From a checkpoint of a small transformer trained on Wikipedia: LayerNorm before each block.
Each number is 128 + 32 x the weight over its row's rms, rounded and kept within 0 to 255. Layers, rows and columns count from 0. Numbers have three digits each. The size before them is the row's rms in percent of the matrix's.

# layer 3 attention value, 256x256, rms 0.0799, rows 0-108, columns 0-127
088:164127162086126133189130080053147137064120082119058081144137097155121128137139111108135203091151102108163137079078130141140109091071188123146182101097112103119152161113120166131166112140107135100118130140177093129148173068186142119141149095125103113121139121111094099094123124102160102110106156163145147166147162140111174092112111163156091124144129157140168093085145065143121103137130
099:152110160120126125111121129088125150128152130086182145097102137111104140098097118134151109101098049106134103174199098150070136135117090197150141133154092116194129158182174134090179134150117106124105184109181126093125191163097145097152137137136045114173227074089109153128094129152114195095150085078161129083091169137142142091144197106154180121109118098165093186116134147130159102104167
068:122171156112131146147135135144146117102100155120133097108096109165109138113132172122115120159138190155103184102155100111125068184166113165138141109149065140081057104105107190103128071119130133175148134150168202085093073148138168101140116118110084119133135118107060160101181118159130134095202130157089133080132171147130181085186130104147155107128103127118078161127119142122149136126136
085:123167144136132173136078119073125193126142120127111098091143124084151152115105152090177112208110177173123125092086111161129114158093168180172104111189120124135118132086146110096141139085134151102137104084135171085086149146090132105091059149079099051171103097150123141119087133123093160185128151041139149114056162124162114089151135166142162125136146171154192183112049137147159156090077
085:141097144097086162102048144133128157158118179150108118051157192090117163137121139123139079125163170128144133066123105080167145101131100102123102107118102143113116165106080195117143131114137119113113107110159135196150147131196140100136122066162181087127152120066116108076110147199062163124152125138123177112135060058141098135186164111123114159115179092128147110076121106126089115095101
088:071083133134194182075153136110115166110092146188140121124192121099103133110179124102109093146101196129143137109134104174133128153115146097189152134131167149093127106156169130110101130112137070131125126150165094151161159107097137154136190058143146197083141106082192156161100095105138165060116120084076082102155125150093128098100132098132111173115155126123101136124116139170113138127092
087:075147120105183099150175140100150109138152102117187156139048157117151172166108091122143147143121113169106123055126102138156138128119091148098121151147114174127145182119116088106117131183152089136166185078117083124131134135137103164118129132086109085175175177180112157110122107124147122074131088144104191078136180181138152138120118113164186219124145145094116110115140087168132149014124
087:117138087138153114137150105120102144059106133056182143061065098155131156118161089136145101116108157142092085117118107130156131159117053164104168151193078134146154116084121091094107135157089139089131136073084126092141151144056126147106110144149170100159125161195122137150105131096094179076102125129155109121129147182140166124117181098144127160105142142145123136116194166130139122032132
094:155125063110175173140094117146128135130124158161091091124077129097141160139141151175116106147157156191113166046128139098151135142146111186129144145123119137170121113084169097125143147123144128122136065116131106070129095153142152152151131106099103156111100184151086128094148101134151129134174195134078082154111136163107172143141134072145135165123154107113040106173083074166122132107148
093:109095139124121010136088126189150159132153119108118119159127126186110118155092156136087115167139116141166095158047127168131125110153131126098167102110117144142131141088105103101098120168097074086123134090114106102117119138116158103155142167134115050158078110125147125117089147156107078068142160208133143127115094082148131158148091125176088144150152185156140151101146114202112161096128
084:162173067151064103073094159109104203168072150126122069096149120106134138127137128164121161124082112135161142212063112156114098170107084137116103150111159125160148129175129101113144123070114085149144123126135147144109154172176131073154114094188142143140132113181184111108121190132174107152101058175125148083101176084092156150181136111102086111137100096151160067107095162131125099138083
089:194088082204143122131176140060144128105111094141135129191088105097122081152116156133156091205113122147126181167089171114159128176158140152179070121124146121194086140085123097167146119130090134124163141152131141112101090105132141158124082179187157100094119191126125106158137101120161181180104017148152113152132185134087151081160116079115104126161146050113136130098164067161151199162126
093:109164130087119102179133133132154142075109141092151124137108143120148111125157136165214112123109061161115170129138160120102124101120115156093092141156129127190098117134121139137162144090152169127187124140086178147117125055027114187123123128066076137109130149149090089142158157128147109183094132158119073118130163115096102168133122143075132106112147111166104123149072096136117182088131
091:119108126162204179134118157073195145122172170138132148104142121117090097117179159153118170177179125057138075060145075130067116145084118126109131148095155131120141166157138199167144125131145061120164097153077080086132127169149109118113160128128153198099112036111153166120183108171125096104125139086108132123121128107099187127144089134109174151128155053091139050128105178069134100112120
088:108133081138066124142151183042124127143080201150148169120085085119120160108128157126118073126172088093100117114135107071169151148179098144125118120095094156136138119107135071139111127139147103125185063189095192116136164099121096138162123125040153098189077112102144101125109153105122140139088088101106168118117073170101106109172154122100149150115136119122142103125178117144166134117134
093:132148115130193115124129144126157123146138080112126153114151163150115115116144140133081182149132118200193134108155183102147125115126145087169073109137143122125130136123199116122148125117123121097146133148155083116148143134200144165107139091156150137136151158160149126126143120170152120133110110072171126119107049118120123081134132147144074147151086111182117123141204113141069122120170
081:139099074112138103142102095109141118152108131107165118165068122135115091138133104151134125139144101095144115126115142153145144135143134067107136110047192191201082148216140113112154122151107098089046078114088114127103109157199121087143162171097146113192085136171129111171106159141116124119144192156137158169148080097158144145100106082170131080195138126138083122158131117149136109171132
090:204118106100141153123099171178182091136157100147128148136145124080118131138097103109118154084103091085161067157115115158119102114121103093075164148125206127080158152118130154089124093102145133105133174115138106139105199158129097150154166129168152118167201081145170147145109115092158097109114114086135141138123132127085107192130094188127153178144131083142119161124152156075123115165179
087:102119058114132188073140095106162180115070155071135174160169088057136136117118116148125121128177095099079133153162185093128141181115121134143178109124127131174119139154131145114129121151137118125124118128105078148172141159141163084137147195143120175068116115114098137116141095107114117205098115106131120097137124160140074142117142121146136119056197088129087110141150153144121132092189
094:092113175156132139139135083111141139082070135140135143110181117103140127159159126068104103217116181135063108145131126146145121181114138121130057145140126160134131154137120128145092130164098157138064081073160131112131036180140132103124090115126166121090117103127077098163138148122109174079173080107092117223130187141109154124073142137127146126107160089142100112127151167141117131151130
087:118112148178110081113143133128109138135113132106109163122116100145133099102100131152239122107043092108036136144106097154106142106084083123118183143129115119131159129157126117093182124189096139137128165149167109169103087123120091123170190205120136113124119127147177104121137115178134163068115163135105158087115185166139088151119032142135101090061129095024108114138094161141144164152179
089:136095101121192087063110121154141093146128105123152166175119071130147132092067148137141099134106150151120169096189086144119102131126166130131171125018111137123121156142140157153147123152147055133124121107174086137106126096206184179152161145115136054122105125145128104127139148153112147156163191117103167188110110089089109174112077076182156165116167134144110065132162151228101144139123
093:101097105017163115119138155146158128077105103085107152100115048124122190161097147125150109140093175203144106190086043119121136159143201069097118142118102144103115130044125140113144115173113132060133170124115140155155174106122130111166122181131194111138083146095083107160115146160133125121188172129106110192089125154158110136149087173165135125144154220137093079110133136146128125122166
081:105074121151128171181173126082131145147144155143118137092130141175106181076109124101103107149085136133046070111164142057198141161107120120089094102099117080106129114103132151112052117118121148082082146114133146134125142151097120188092118149126143145164087119091130142187135144148135165090104157115105123161167062071121103077102173142189047162060181123080161184079159148141087156083141
091:129148106162160168142111115115091121116137084112147121153145122172110147085188102106129122132102097161161188116095069092130120097114202208133133171162115150143128093159155116153100103128090196157137123143136147182178121101124136120055160109069099146102150101158127140123140105165116112058096082083158119079096150141173181109164170108118150130095096104175178162076163158082182102120126
084:128156109121081114077093128227129134134147087091143087168147154148156163150110116109177107084116131135172159136075132118167147114169116137106079195189166185155139124142104130110201110150137178115126159091171123124141121086190133057131157084150146196128190118161155159115133118097097085170150137138123104084073123098119200130139093123144090134156042218193098151131101146186137103158131
090:103137128149148095152130164021134159118152127158119102146094103122174142184116111095125116177128074126123156098163169088125172137111115147058163089098194141170137081103134097155131122205143111136122135116103034089139092125157149132130153163174147167114157093118129164101060168138108105108190133131061170045124141113129162114119121091126132148080143150113080156165158133154157154101105
096:126162095112069131131115078129074127118104112127114141103061110126168120130122115103140107150103177102130144171109135152096118121154079180195170153186103105113142086131103125129139127099072219127096120143187149126143134118113130083097131067117086161065133172195152148163129164117153124093097105160106117166109129097131127103133132127070064143134126172155191099107101148159115098146121
094:113130105129153116073120104157200114109158132115118081122153128154178109167115160151095184097131168105138147144059134105114131147117145130089112119113111195089102192130145146151197110094175106128158086126141103108131170138134066141066115136172120102123153132168157141159087148070088103146135125136149134108165150144164088173162118121107085145147118165076183147147185121130149106082168
088:066158098118213147067134169160111072093160135117144118125133145174111102125119201118098110139176096131160131094182136138170118111120209142119163161115141194088144083103101128105110124163128159082127101151218097139155125142141093182086083144023091143187146094104119073122131131109081089148154113132094118107112149154095139118080138139118130121144108133114152126064106111119126145153143
088:161118114119112151075142134159093060129154102151107150148108132034122149168123121142177154121110098101126120152117157106161124111104105128175071147129183120145181107167110130116180100130185172159146147181114127145127135125130125109122116100098169175095139081209199096124131173111145108148078087118115169180118138071115146143149136144104090145104079083163193077138142130098106097185148
090:144115152113118130118185109190127103153134154148047167108117199168129072146115153187110118100222124112140136178147097070140116156127158071157138102086174156137142136136080116123103111174131094129105082118141127160124101188125127131137161079131177127104063191109082112129134185129109112134170165126161140105139138141116125067120168159117127132111134105167084114196093124178061149089164
084:139148106117138104140155103120143082160148132093166127143096118104126115080081125142174152156148104110135214179087114125180124061147055188121121140193116170172145111113107111117134116107173137101148088143092116122104165106096132076152131125064097127095110185175133124129122158112141098155138149090082126113109131168157134125142141133131065148132126182099224130152103102183073123079102
102:184126141113150167100170129095145080168133120159064133086150165092080159132138216086077128100157122089180069144142133138081138104117133060065155103055128083103172138089118150118096135135182082113149121136127095113123158254162077166118180136132086132129146084109156138127113122086115135162110130116115124106143078078145082156135144157128124115182137139082130110086145183088110121113111
085:085136108117171061086123111085090147106077132131153116152073090108087091193169197217082179132152113115054079130098101148068114119082065153108133121114132091145125079142113084182139118169083127117110115109136087136143100147134077169139127107102076179098061081124140109145163125168141166104124115117118172167157142170074143136060135064118108101108132104098127074117189079156101155166093
092:151111168175136148098143143159187074161123060131126151132122118140159103141111112085131131129144140078122060083128163098119147077169131140127098139076157123098143150131084163096097123058176156137134159158182112176137086110123127163115191126088090164066099105114097159087145126131238134117106108139141090081077144128200149108134154118100168129146096128149108165146110203149121159112121
088:150161130125101132180169127125164161127161134151164214159125151146057114071169118149146129119098133186145161087107112129132093138067138132143112119107155171203180150131092091080134134155114119156062102124127146204081130170119159129070116103116087118112208132171088152171164113123102096163099158084142148135182090138116072116123148149153163109127119094110150151180145139120120121098131
095:096144156131128172099099121204061119130095050158118148109211134142198159129127138100096148155164160124184162147119168122136142152167183133116117107139131074133129079131148107141078108150191158144169191148141107078178132163179149132136149145106180165124115089089123161064127127146121147156160081131139148119128079099169131134115126124122110118099118179140071126127134156121108085150177
089:176140077092128126097096155115098112163144078138197071166101115045128076088105114132171112053136143140155134118104159152137121123153089125162151126128139122124126139168166103164153095096086119120143121125108127159108151109109126124098138097142116145162171143118161113154094104080154097195112121114169161156081120105131108181130078151124109103149094105168126076173097102185145106106166
092:063137122148151137169145134092135103122089099206157162137175105138070102112182126134179101118169119086110144100134149158069123189100086108097114131123141062171143123094151125136136145072210127187136098181143094137127122157132157144110152136096170156067189098136130077172142101122184148164118111092115111146138177061076154104143091104101127101146135084140144094132097115061166153151125
095:124109145099125145083116131102117159084128157138188117062110040107153104106095040159120148130103160129129143065124068096108133138143179156140207114131140104100125145160106097140175127139075139095133115120126117135110143154100130079097125125142201077117133134127171169133142147180096095057127176124117179190135144087149133101132064130109047123089109183119073147034065165163160104086146
092:145157104104146154084127126147074123156103119132062072145129147137138145112158146099147171132131226095167176058101106165194137053143111175103073130158134151091121094138125139130104128064154131153165105116160150081161156148163097101128119118166127084118061120125130104056097101090124130079140094133044204094111178182138068073189058124101111126158110175109126139126094135135173136148110
084:160111142133103080148134149185123087170112104107113154126157107095126173142064176142133099132131176149132114134113099156111147113133155108106089126158105160142142110105141129120137134120196140154079040110149124153094127098172141097146157113138209139197085149141108124097124100112130126172179176093081134149147096120172171059100086159148042082110085191127076139095120083131142021167130
085:078090145044154145120107108146147129115160136177159089156163127112147125114130067119165051156110186077085100121162104162049140110174110105063114081174147130116136137060164118141150137140163100133133192170128108134108117119174098108128197138069141103110102073096107125125121122160141183186181135089108108108115059146197149151111139093201157066143091088168154118150153133121083144176131
086:151113128114099115146164084110114123136077142150080097149138108123182158131156137153068115121122084136198130068118194165093118091183167097158140128148114171102122084120140156061115116134170115094137171133109122123125165117187122131108172140231155104192087108155107112124113116108103111074113177124096120101147049107149137127094155127132105129154121217096050121115099095159099116099123
087:109116113120137078122152133132063116179162099074222109146120123127197120118063058181111157135118079085131165110105104063095128079191117056147111096125133100098129143150149097172104117111159113172109107155113149132098148100097157123149111069125072109105151162138120101144084153112142130184139116101099113175173126103176082128103108140115133141140103152093160092121125115190092133096133
091:109127117170139122132120153132057154145139137113146074104134160151146137128144060188099165082113209082120161143131160103139150102197143128119123093118097086072123126164146171131113131112097083155057131114103130147126161107151105164164184083132087130148181133160155125108128182156119137110107184176146153109143118070188112112107090117120125098155090117104161133133127158079083109089095
089:127107128090119131195189130112139091127118142108132117154158114149117123095134159116113187143131103114101115069096145110092127165074138070116135164164133114096136072106115144134130144150133149133162084196109095165137160116084121149084168151152121111096101083098106148199164091122049058081169077081149104086104107094090154158193163137127115110144112090160130073112161120105154135120107
087:069140105164077134162136135127122196094157114110114157114115093102159110196148121101115164166100148086065136118076101166045123126167124141063173120182143104174140182158106141085125133158176117106093098147097166106115131132173126132178152131134132124126140172146141102191122178140120128118169118113155153143158083129081163190130097077158128132154098137125130094132115117153144153061072
089:137148134127160132116164179179134136122098181168167101095083084177137174137111078153134127155152162113083115177113081098130141172087105128098175125117156068087108174055139111168122131120115167128103144151106093102112129113131140090170099134146136214114151077136129158091098136120160113083123174093177088093137122097090141133080071105146155100106139127118078138138138109098127097166146
092:139143161099118137111107042136168104184111100099083088103142082046091131188126191049126140130146213112192103202157146147170122109059135109105108115101103122119124216111107176152137126137137082154147150127139108143122151156127109170140146159172131088193089136149138132126139155129174156168073141108176140168106136104120189179149096148148119177133147117160155139116136134075105147115153
086:113126144110155104148071145082136140154177118127113065121073171103097102116142138133150098136175094140106105095097128115166130171099140153082099063114109132179139148090126120133116145102137104134107129177108083084114183112126093129130223101140102153099117138120157175068183106114157135094161068122176166078126163156127105135087131089091089158164145084126136114102110101170150160128081
089:216136099110152143093081122142131143120052094136119081119155100062119090074109117135195150072108105111099162152142166142085131132144046139146115138169120109145103121101161183104130116119117151106109137162038171097136185124133120121156135166102126137109159114101139099131090026100105168126191142116092109136094127108095143156124108159149129122108152115141131082168135110117139121112184
087:095120092118175022162134109112162145121142092068162109164030138133119142085109100181203102149173036129130188170097193138150155033101147134119099136139094139141125094115117094162169118155106113150180120134108143109118126093114113110166142113131072127115087142162124095121115132088166105193076119111173126182129118068117132121176092080113156078125113129111164145134034140176150195124090
084:120143153143147111141124170118156169152141185110164086128143053057117120164063166170151124176166073131085156159143172147138094164097096164139144122092138109200126160113115089158134140109094182127114141080117083147131113083069129076230158134179064152093114153135072153137127132082134155134176089111139090169143135176128117137144060107146099112123141133091150067133118070135133116133146
086:140116044113146113088124169114104157115139152130162084059128098076054071118076127086079122086065151061122138142097111179043121118108112135071171170115118128155121186166159127124149120096129101136155140132075142127146148192035111088181117098157083092110154122148129150156081092112063143129105129116147120162120210135086089125188146159072106140122138099053163154126174097106110116106139
093:118131154169110104119117114047127106121145142086102087125140151113105143155179177156136129124166085172118076079113198075122105161078160124136128090131177159094132118093076146175115131094096117129156126174117159112147129204075128204116146141140150134126139137083126107156130195092037087089140051161168159163188171122176152077161132121130116138140135095143175165129115064114149109098157
085:202149092120141141114085112147129115148153128131157060148197121118108126158054104150131110085124129095138130162131150101181118174111121139127099135129154117113117171131168139123113132140132118114102137163131168150081167115096126047112115120106147168107145081093118093133119092144208121111145090172142134189129107043151087108114131136107139129139065131120148185141126097127068092089137
082:109159154162112114093162211088109156110103140144098150148125151153068108109161067130145212135168172160103167185162136153086106172075143137145159118120145120179154123106129063150142126168139104093053167131130181140109051081109075130109088169129090124123180059063172173156137137077157149130125170091100138121097164138107113176099144152091099167134131122124109090112055115115154134109093
089:219107146163109147153137128196075103126175100055119124099129130119117151147158125139095124112100111141123141113137117178131093120213101167141119145122188129086172117161097131088130124151184134119097068120153118146152127123111136050110149128142127102113137134092134171132092084141057168078130147185163107128169114088155143153107154173112119156126089201103149115071106147126102098154136
086:151121129098182117139129079138110166178191078076194099145164112145122154161124083113177158165106114122166161179042138153146140098166111116072100088101142119153117157177113118154160118113104165168078135151108152107104186114117147119067070135165089133166123117121162125172121188094115113178124111155162135152139128142170138150175089148096127135154080138108169149191123119146107180095133
086:117184167059118099147159157157085116119119141121148095089126170143083198121075097117102178152163129141084145154193110141105148084111119129123179130150149119105150118128160130149120148163117155105140137142165081114116097152105142079133119124091089085107161124153134118142156139094080106140117096079213167131105134207084117128112121136117139128101146108141101100119160132151134150173088
086:127112080094182135148127205187093111123145126129095125141167126100141080186171143113142126140112112076161131102090127134066121138137074076120093119061088160126107082147161166176143129178164100139134178136181132078098155120097129093094085146169171091131136091118057124088186165160167118130108150089158109136148195119106140173132105123089109140172133120114159084108153130115157052138117
089:184122071155084122154110164068094152107135162184066123076188090072106146192178110171156125090118093133151113156101136141136117137109145124167105123148107072099144138134111132102117140114097143150147141097137117099104157108199175182124140117182115121196134140142089139086088129169083115101070104130112110167158186152192084055162143176129126114160129169131184078133043129122135127131137
102:103121086098112144097111131046131161152186164168132080128136133166120171137095100102134117164143097121043085144140130134136139097168186173130130110113170130166131108125120092141139124111116103118136168147090126129134189160108116082142129104154101156154128126163121165151115178118255137164155173142110149111067120122165110154097076139166133120147153171095166075141112135213066115098127
103:171152126157120105185098109113131147134141173080133098112127121073101141175177122105157156071127099098110162181106154094171112117124082110144102154151108145154116110118164149126102159088124090109143130108101190123110134059029162137155157139152085122109135122045144155130189165165110145077129161137085165138100150089095091113121147063144069151082158130175119140123096142134114139128119
095:106097198100056124089117123082133123103119140153112109131191167089166093138188096104159108089111116147110171171142103127173130125155138173137163098122094130094133127078137151128161127133143145085136126089132201093103101060116112111105105111147109125157151110195107155134105145064080124096109177129150172134151210100128107085107119140130082098098128123214108079154191099140110114160133
099:133090157171086145159125126094170122106106206081118186096131139060131180090144122117109108142111077142115139074082113124196133117106164115147096141164122115118126153110080152116141149171134100083178173090118156136121141071065119174140069209105146092084141102102108141133106193176097112109103158139180066132180144143175135076100146134132142206085137111120173097134115172111126097115168
106:141115088051081130172121152125064162165112103135078150155065183168116130130103137146128112169148148191158123135185164111091130148164112109147128122063130130120123164124137169099102125099079079111082175133166159086086208166139095126151115166124089136144101124177151103134178129191109149129131147112102119111084179122140109171136081133146172113129132182113093043156104114114067149070150
102:145145133153110117157139122136099079133120158158082109144189117126085126126149125179194123092109155127101134160124150121131094109110137129169115156117158138079129154070111149170163121061148162135113159138082064068147059124127125106106130173151085164059137114151131185106126111187035198130150139080101133114093141156167131131081112141156180106152141110132159088072205127102155108140124
099:099096086099140158119093161081150151128128161112082182164137160154171196169097102109135134119097163129102149125125085098136154194134162140137113118163119119087111105108140096118155132106146130121086136149061155125128080063112091121141105074164127085194114084138156150138130151149123071212104092099141160115079166087202113092142130151142128116155115141094137171141177112122117132128105
099:134143131134140092154104090135146146106142101034125181162190145165080187075111137146074116117199084101125085158076149123129122197046167092095106109185126158133124138137163133137134128064172148143147135171128141164117153153124179138180131129069167121108065136113164126145193120135140119148143107118066129109124173136130114120134091095119154148092119093163166150129040165106095129181138
103:086121167096093138123141187129134085133121141116209099185100139152146163092146054178175122112111156078122126082196179129123118096131152155096154152107113162195120121121091128177146132128111084146125120095092091133113096080139114115072110142124164106166151064073137116146097156084158084123092156140088162121177081180155158153107129126120143131130100149101160082188134134074158136132141
100:118156172182151106111120072115090115080121145056117130094141157136120109193156124135129125132099139119110146155164126207141140136071144046072054117109096140068121115087154077109121147158152122108162046074095154142144151147154173157147192181129135125168102066167121107122094106128132104197128150093116136100100148102146084112124161058112071140083113207104111171152069150139146100188098
110:095109148133124096099189165129165146134188115141078072112172115116177166132127173105132109121072151169155141119176119143161135074188111203100119126107151185169135131139099169125161122109112099102123204116106154131155135123182119032086083160129150128133166134128130141128153182150159148098141095156094157099130115131114090138124087124147143105180120174098140153155154126073093132076079
105:164098161098117070129134186084118136130135139142115151100158117119132165104130110104048087130106126115089138120201123120111111112095051199103185160134141098143114070185174122135141139083136106138056079157212194181097100096087125062106099075220142190142198125133151107131103135144163149152168154182137164120053080159103098122096136115133162121155092098122111161094201087131072133103144
108:162097091140163148116147130113129130147140117155138130136091104075127086100160110148098124086159145145115168136143132109126115081132103154183150137057159102175126163182173158086138128131109096110091116154176185161100080146118167085112122162212178118186167141106138100130084149154074143056089045081173098164130108113150105166101122088137116131099102115146147126126025120147118161121101
101:171140131054109116195093133136148131117128070195171126137168118099147197173136130091130164160090116071108107102159114152145124178147148071140170102112203191147147173180141144141065115106127081159173148130142142158129142167122193102094131171087176136110065139086156100151104141105124172112121148180093148126162129209107155134103109100138150096139099171165153090125141098118136102077178
098:120121169119106118108152178150201141070098126072160130134179159164108144112097120128074108158165100135194176108123130106131138108131112115062166098166096079066128087160178123114130125132150139076163150179161128122145170141129120181179147180126084125119122112110139113052140147134098101111075124133133093143116082143096146117124101125153077066098178090130107132061139135118123132146119
103:182164162077160126144134136124114102104168114098166164148114167119112143137157124143105112118119103165082142104131110146145113100116142121154144118124116060135115127151070162096112137065113108101131129094136168114164083113101146058156138112174149145126106172175162142117146073135101164120120144161110119118176132161110141108145128145139149196066097115153070123171122143147129125122134
106:123098132169162089140123131127117138087168136123116131114174109155171170144152091081163114142146159146188144159145130070139145141047103168107214100158118129152126129167146119160147139108089115141068137098139076166101115050177145175134154130129136199091078095091098167072114112085164103102124132096099168137099143141128073110151124133124158177110129156122132137116123076181111098129163
110:139129160104113141119163152143116139159119121099097185142140065132109173129099118075147135122127123040150106117036123107181124101129128117123174139109100119134123176105090145156125132120112121135158173186117178053118118116127101128211155149079172108154089172106140141139130213155170104136087105153044122120141184119183113102178132172145134112146136155104158139084108145113109186118140
102:161155146174188107144132133131093135142084112114175178109136104080132109098133166191158154146185086178081140120149141124110117123089118142128142172128090097114124098124130119082123149206082124128110100086211103153115109110119135130191117174061138080107177080081185168152087128133151143163101071097153086058142122145086102155170135086120188119116108112075141098090148133087131134167092
103:162144191120138200121160133095118121107066122051168110134152163159084108100118133096153108117107203155157073191141146143125131173150062163116139068143140197179110160087098150131070125164137121074036159053142124095118092160133110111137172107201151137132087192094177134145106060160153138131101075096113084151130123128080130100123178121128183138097103134169103170168104087122120187103141
100:098153169147138121093114059150092139102083107111206099118148101122131165065139146200161135140154160140098106119129086133098122115089104098156116114163112178067128143117161054063124140119165111137096135099120117149137128160093221173083157114050104131082087165140168115115126103097101137100061115144158102153134119208147118161135125085131100170092146093157127045129127161066114127149129
105:101170137170096093154138134157145134102122115155155116162061171112125099118109089142168100093092105145138144118116134103125124076163098051175116132198109060094112114157120168139159133129132118169093182183111161107160142086129137096115143143084127129121166098169134121123129151101164133178130083102132112088144132125145083089108070122087183149137083129110044123122121184156097104139139
105:133144097000140089110162099134098146160162117090159143079138067147127135137116164144092114133133158135106134135172125136121132193119104177090172130118134052125108153145160136133109139196126113077137132118157114171127123159144125172134077132183090096147142111093146097142150129111125113103148125128058143118130090142135137149149194171129064143166130148094122094078131129158125102116138
104:128097118127113060096126180139156129193150107148054160107084085085135126120174166157129122117100131181134123108158122126052130160163151155108193113136141143194144153164097089156137134164099160119162145089146096131134111094117170036091067133141161099077162229142170125174111147066117075115141131129143146157095136173075124096121145096119098113184097094107073119151162099121118051090115
094:089115106125075180068087204148139139111133180192115124178112081154110096197107120119130072098090166149127174125132112122134137142142114109100129142061117086151117128101120129158154131193104151120140120123158078117112158097135108078106098142152104103168202113111141127162146113100094132091107096132152120180161116073123105117131116122093158068164100171103102119097198120061145152138115
107:117157078078158136121117145118141144201118133138157128163148078143136121107173108205145124107118171123109149148175163139061118176098130096091126152137161074162135143187215107139081138065135175146182100162130111149135150108087145098125099119136078154139139069122126125129167080197145147092154112156103093125137064125134152157157128122128121088126091152131109148109103107124061145089124
102:131142132118057130095188129082108106108094137066167138069125130118153154167108096059192110167036097140099092141097133156192133105153154156188148085198122180107123108085083172124105131144160122120188117167086115118148121061134143147127134119146130062171119105208128128181085112062118130123058098087128079119108124127109150050143157098117115123128091150175085141207079117204137116165134
100:139116141138138141097191126152106149163180131117204157116107122133162085143130126147177132108058168112133124131146181128077114143169104139109134110130154120117124168146165115106151124099154105102037133115094169107099155141148071128129122051204126151177132102057134116129110181079143126128128126135134206104101108120134172121117133083115124143152124157095114101133107087184092162120096
101:130100073144069117109137124156120115117148087171123149087072157097134194119200193124119121180129078119140106089127060154064123085095130089146154115131079159126152085131084158131127116149146094121127184198112160084177083117097133140141169108086143145101172172118159160156141139067157094124142098195125085174148105159104171161139116098133153176135114169093149170149147092128135119179106
111:156119138113115118131141114051163146088092130087173126115103144110206128075242107089125126100148126111125153134144090140083146090113125120119124110163149174109148129109132041101121117089122166165169121136141161102099102119098108147106110104144215067126130117080140129112155072114104130125172145120124125169141082143225129138173068149129176130148143148061157075159133111132128175085094
100:154129158079113114168140088132107131109125143184151106162191090170120116076088133182118135130144112164074143151155118130104144145157144112103066105144173121138151122122138085111172125112124113167049166121141145148138148200149132178126173159166132095143131164195138097125135155138147148092084069107109164127157120139138113140118162134152132113115130158123136084159178166123173170167086
103:145110079131176113118127096067108158126108126143121148124076112076108125116118127168120085120046070098156154089115154113098118148140141123143119190103091099111127117133083133156163144157054119125109168105077148126138089072109086072109088173126111121180149171187185124170125164107170136104128139120140119160152126124142108092170084141141129134179135200122122134146134225126165143134095
113:103123145220133126125148054118158111111126129095153185130116118169174097076111121136111176128080162144149132179088094144200156141111083184141047111161128158080130116149115112131116132111155174151175114199035153094132091136121167154126158135165072058125107146126162112124095069149111156115077086165111112107124103131131090121107124202142066105084137090096210182101103111105129146109159
106:162081156059134173156141107132172155105126143146142141110084132162139099165089154151126153155143138127128129127193143085186151148082159120158141119121137136141148103083109141136133113166131155169108144177126106074101176120165154132087162145107103108129157165047112179078079147161194145135135161139061170172101242091118133093082098137131147079170145117143149115120122126115142144084150
102:111140190138134133167128162160117131181186111122116135144166181106110141107169131192142176185075114150075121093109115150092113121116146142179163124136116125091113136167127154114101135081124072070125191091116110097157131061151102132146159155129066164112154186162142110147147090124129168145104152202080104103105123134087160172150168102129161137124119041098091119068151148110084123116176
099:098144084172124094119107107152111140134128134168086095083108112136071144152119083116074104078117106077124136084111095134129155098114126114110164153229116072154119125106107071153134129151175139128152144162137095174124142129143095111150132115098143106131128160114175140119116119136178095110153142155130075124139197156125112113159123190135142140125106125100155168131146214083188060090138
106:083111137112118083080110173148073128112153175167102101165033119155131116125156159145131132181117132116101149139175141106082133177065133132114147109144164118173114106121111072142140130095117114141167181106069121152088110176063131175126143095121159126076148147130130073175108114128127120118051107157175180175082081191139119161096104152117089163139144196104140173069076093093110099112105
098:181150113098139153152131180138127084131144123145147077143099137131146124092099110113075174169139146141106172114137102100065092120143102082181093125135165160070123118163115122135144105098136121151116086117151098104144108127119186138055136048178136129072155201160118155156123138119154138104126133034146142132110103149089188188079107105129114170163121053156144169127094099166144133176147
100:144118087123127186092145121112123190132160118148093137160150055137100192119125166129105130187186161175149182174140146112107102146216136144081112089108146151111107150138120119178103113162083115177109076163111069100088128095176159067094062147109137126158110183171092114199074049090095097122124151082181108123106112129131103122175146154103146116121139129091144127100124148139135123100128
103:080111094095150155139108189121128163098166170130176120132114127124165138114104105085122118157094155172068162084139139132205159121234167126101117095067128130153136130146091129203127124119108087193182138086099085070133138138088137096115101169148165128115081116101110093138120109137160168116108136165183124140147062147138181133116158142139117147123141199108070122103064082124148104135126
102:091125098132099172160135138144138142168133120139143103152114075156122147121166116185146142184118122126164128162089152127157152093082123100125094076042136048137107151147166087100121111096137150118083159118110123174123113126111113145086141132121164116202102110165144129135156139109113118153150089151135164136130085052062092160147167167108147130132136096173125142111129138140121174199137
104:129130083150153110088158092122136151134083126101081093176099195140112110104136122178099078157048142135146096158077121124147144162118119143103094132108105083147111141074165040081157127116115132140154130170095082177135129148134167198117145129184103133149065201154126141132117164092116128130201146151091107175192175125075107159125194170113134135082117168095130089115067132136162119123151
101:131144154115141103153128125112075107126168135097111120148130088082104185160146137086111160111035165086077135139154155126172104200087108094179151148133084099165108133148062214145085142060137154114177119202159137097146135119143112123126096132132131115161135148126170174147153145140150127129122119124107164117140136114155118077151138130105152136152104076155116103159096149131133086143111
103:138116187128169133082110080139120109118109125086158174149141094197077108137135177098094181147088106119156106192106131094178135148177124171139080138091112119101135112145157091131146142178138135157153124171085058167119153109113110109160192156126130115140115205127114139169098128096074135122091137153109154151178150064071176140165135150121123114124138110097199133136101168102098124156145
103:129149153154128074110142060077128118086102162056142131128175125155130122128152163136111107092141126148108092147079108106197169127115102156060141096112108127110110128069145123137127155173167130140094125127114129130125162109090155102150075200105127206125145143157077140175128106146130114109159112101169103103178130138101135067130179145154152133111117116110111090156128240107159108137139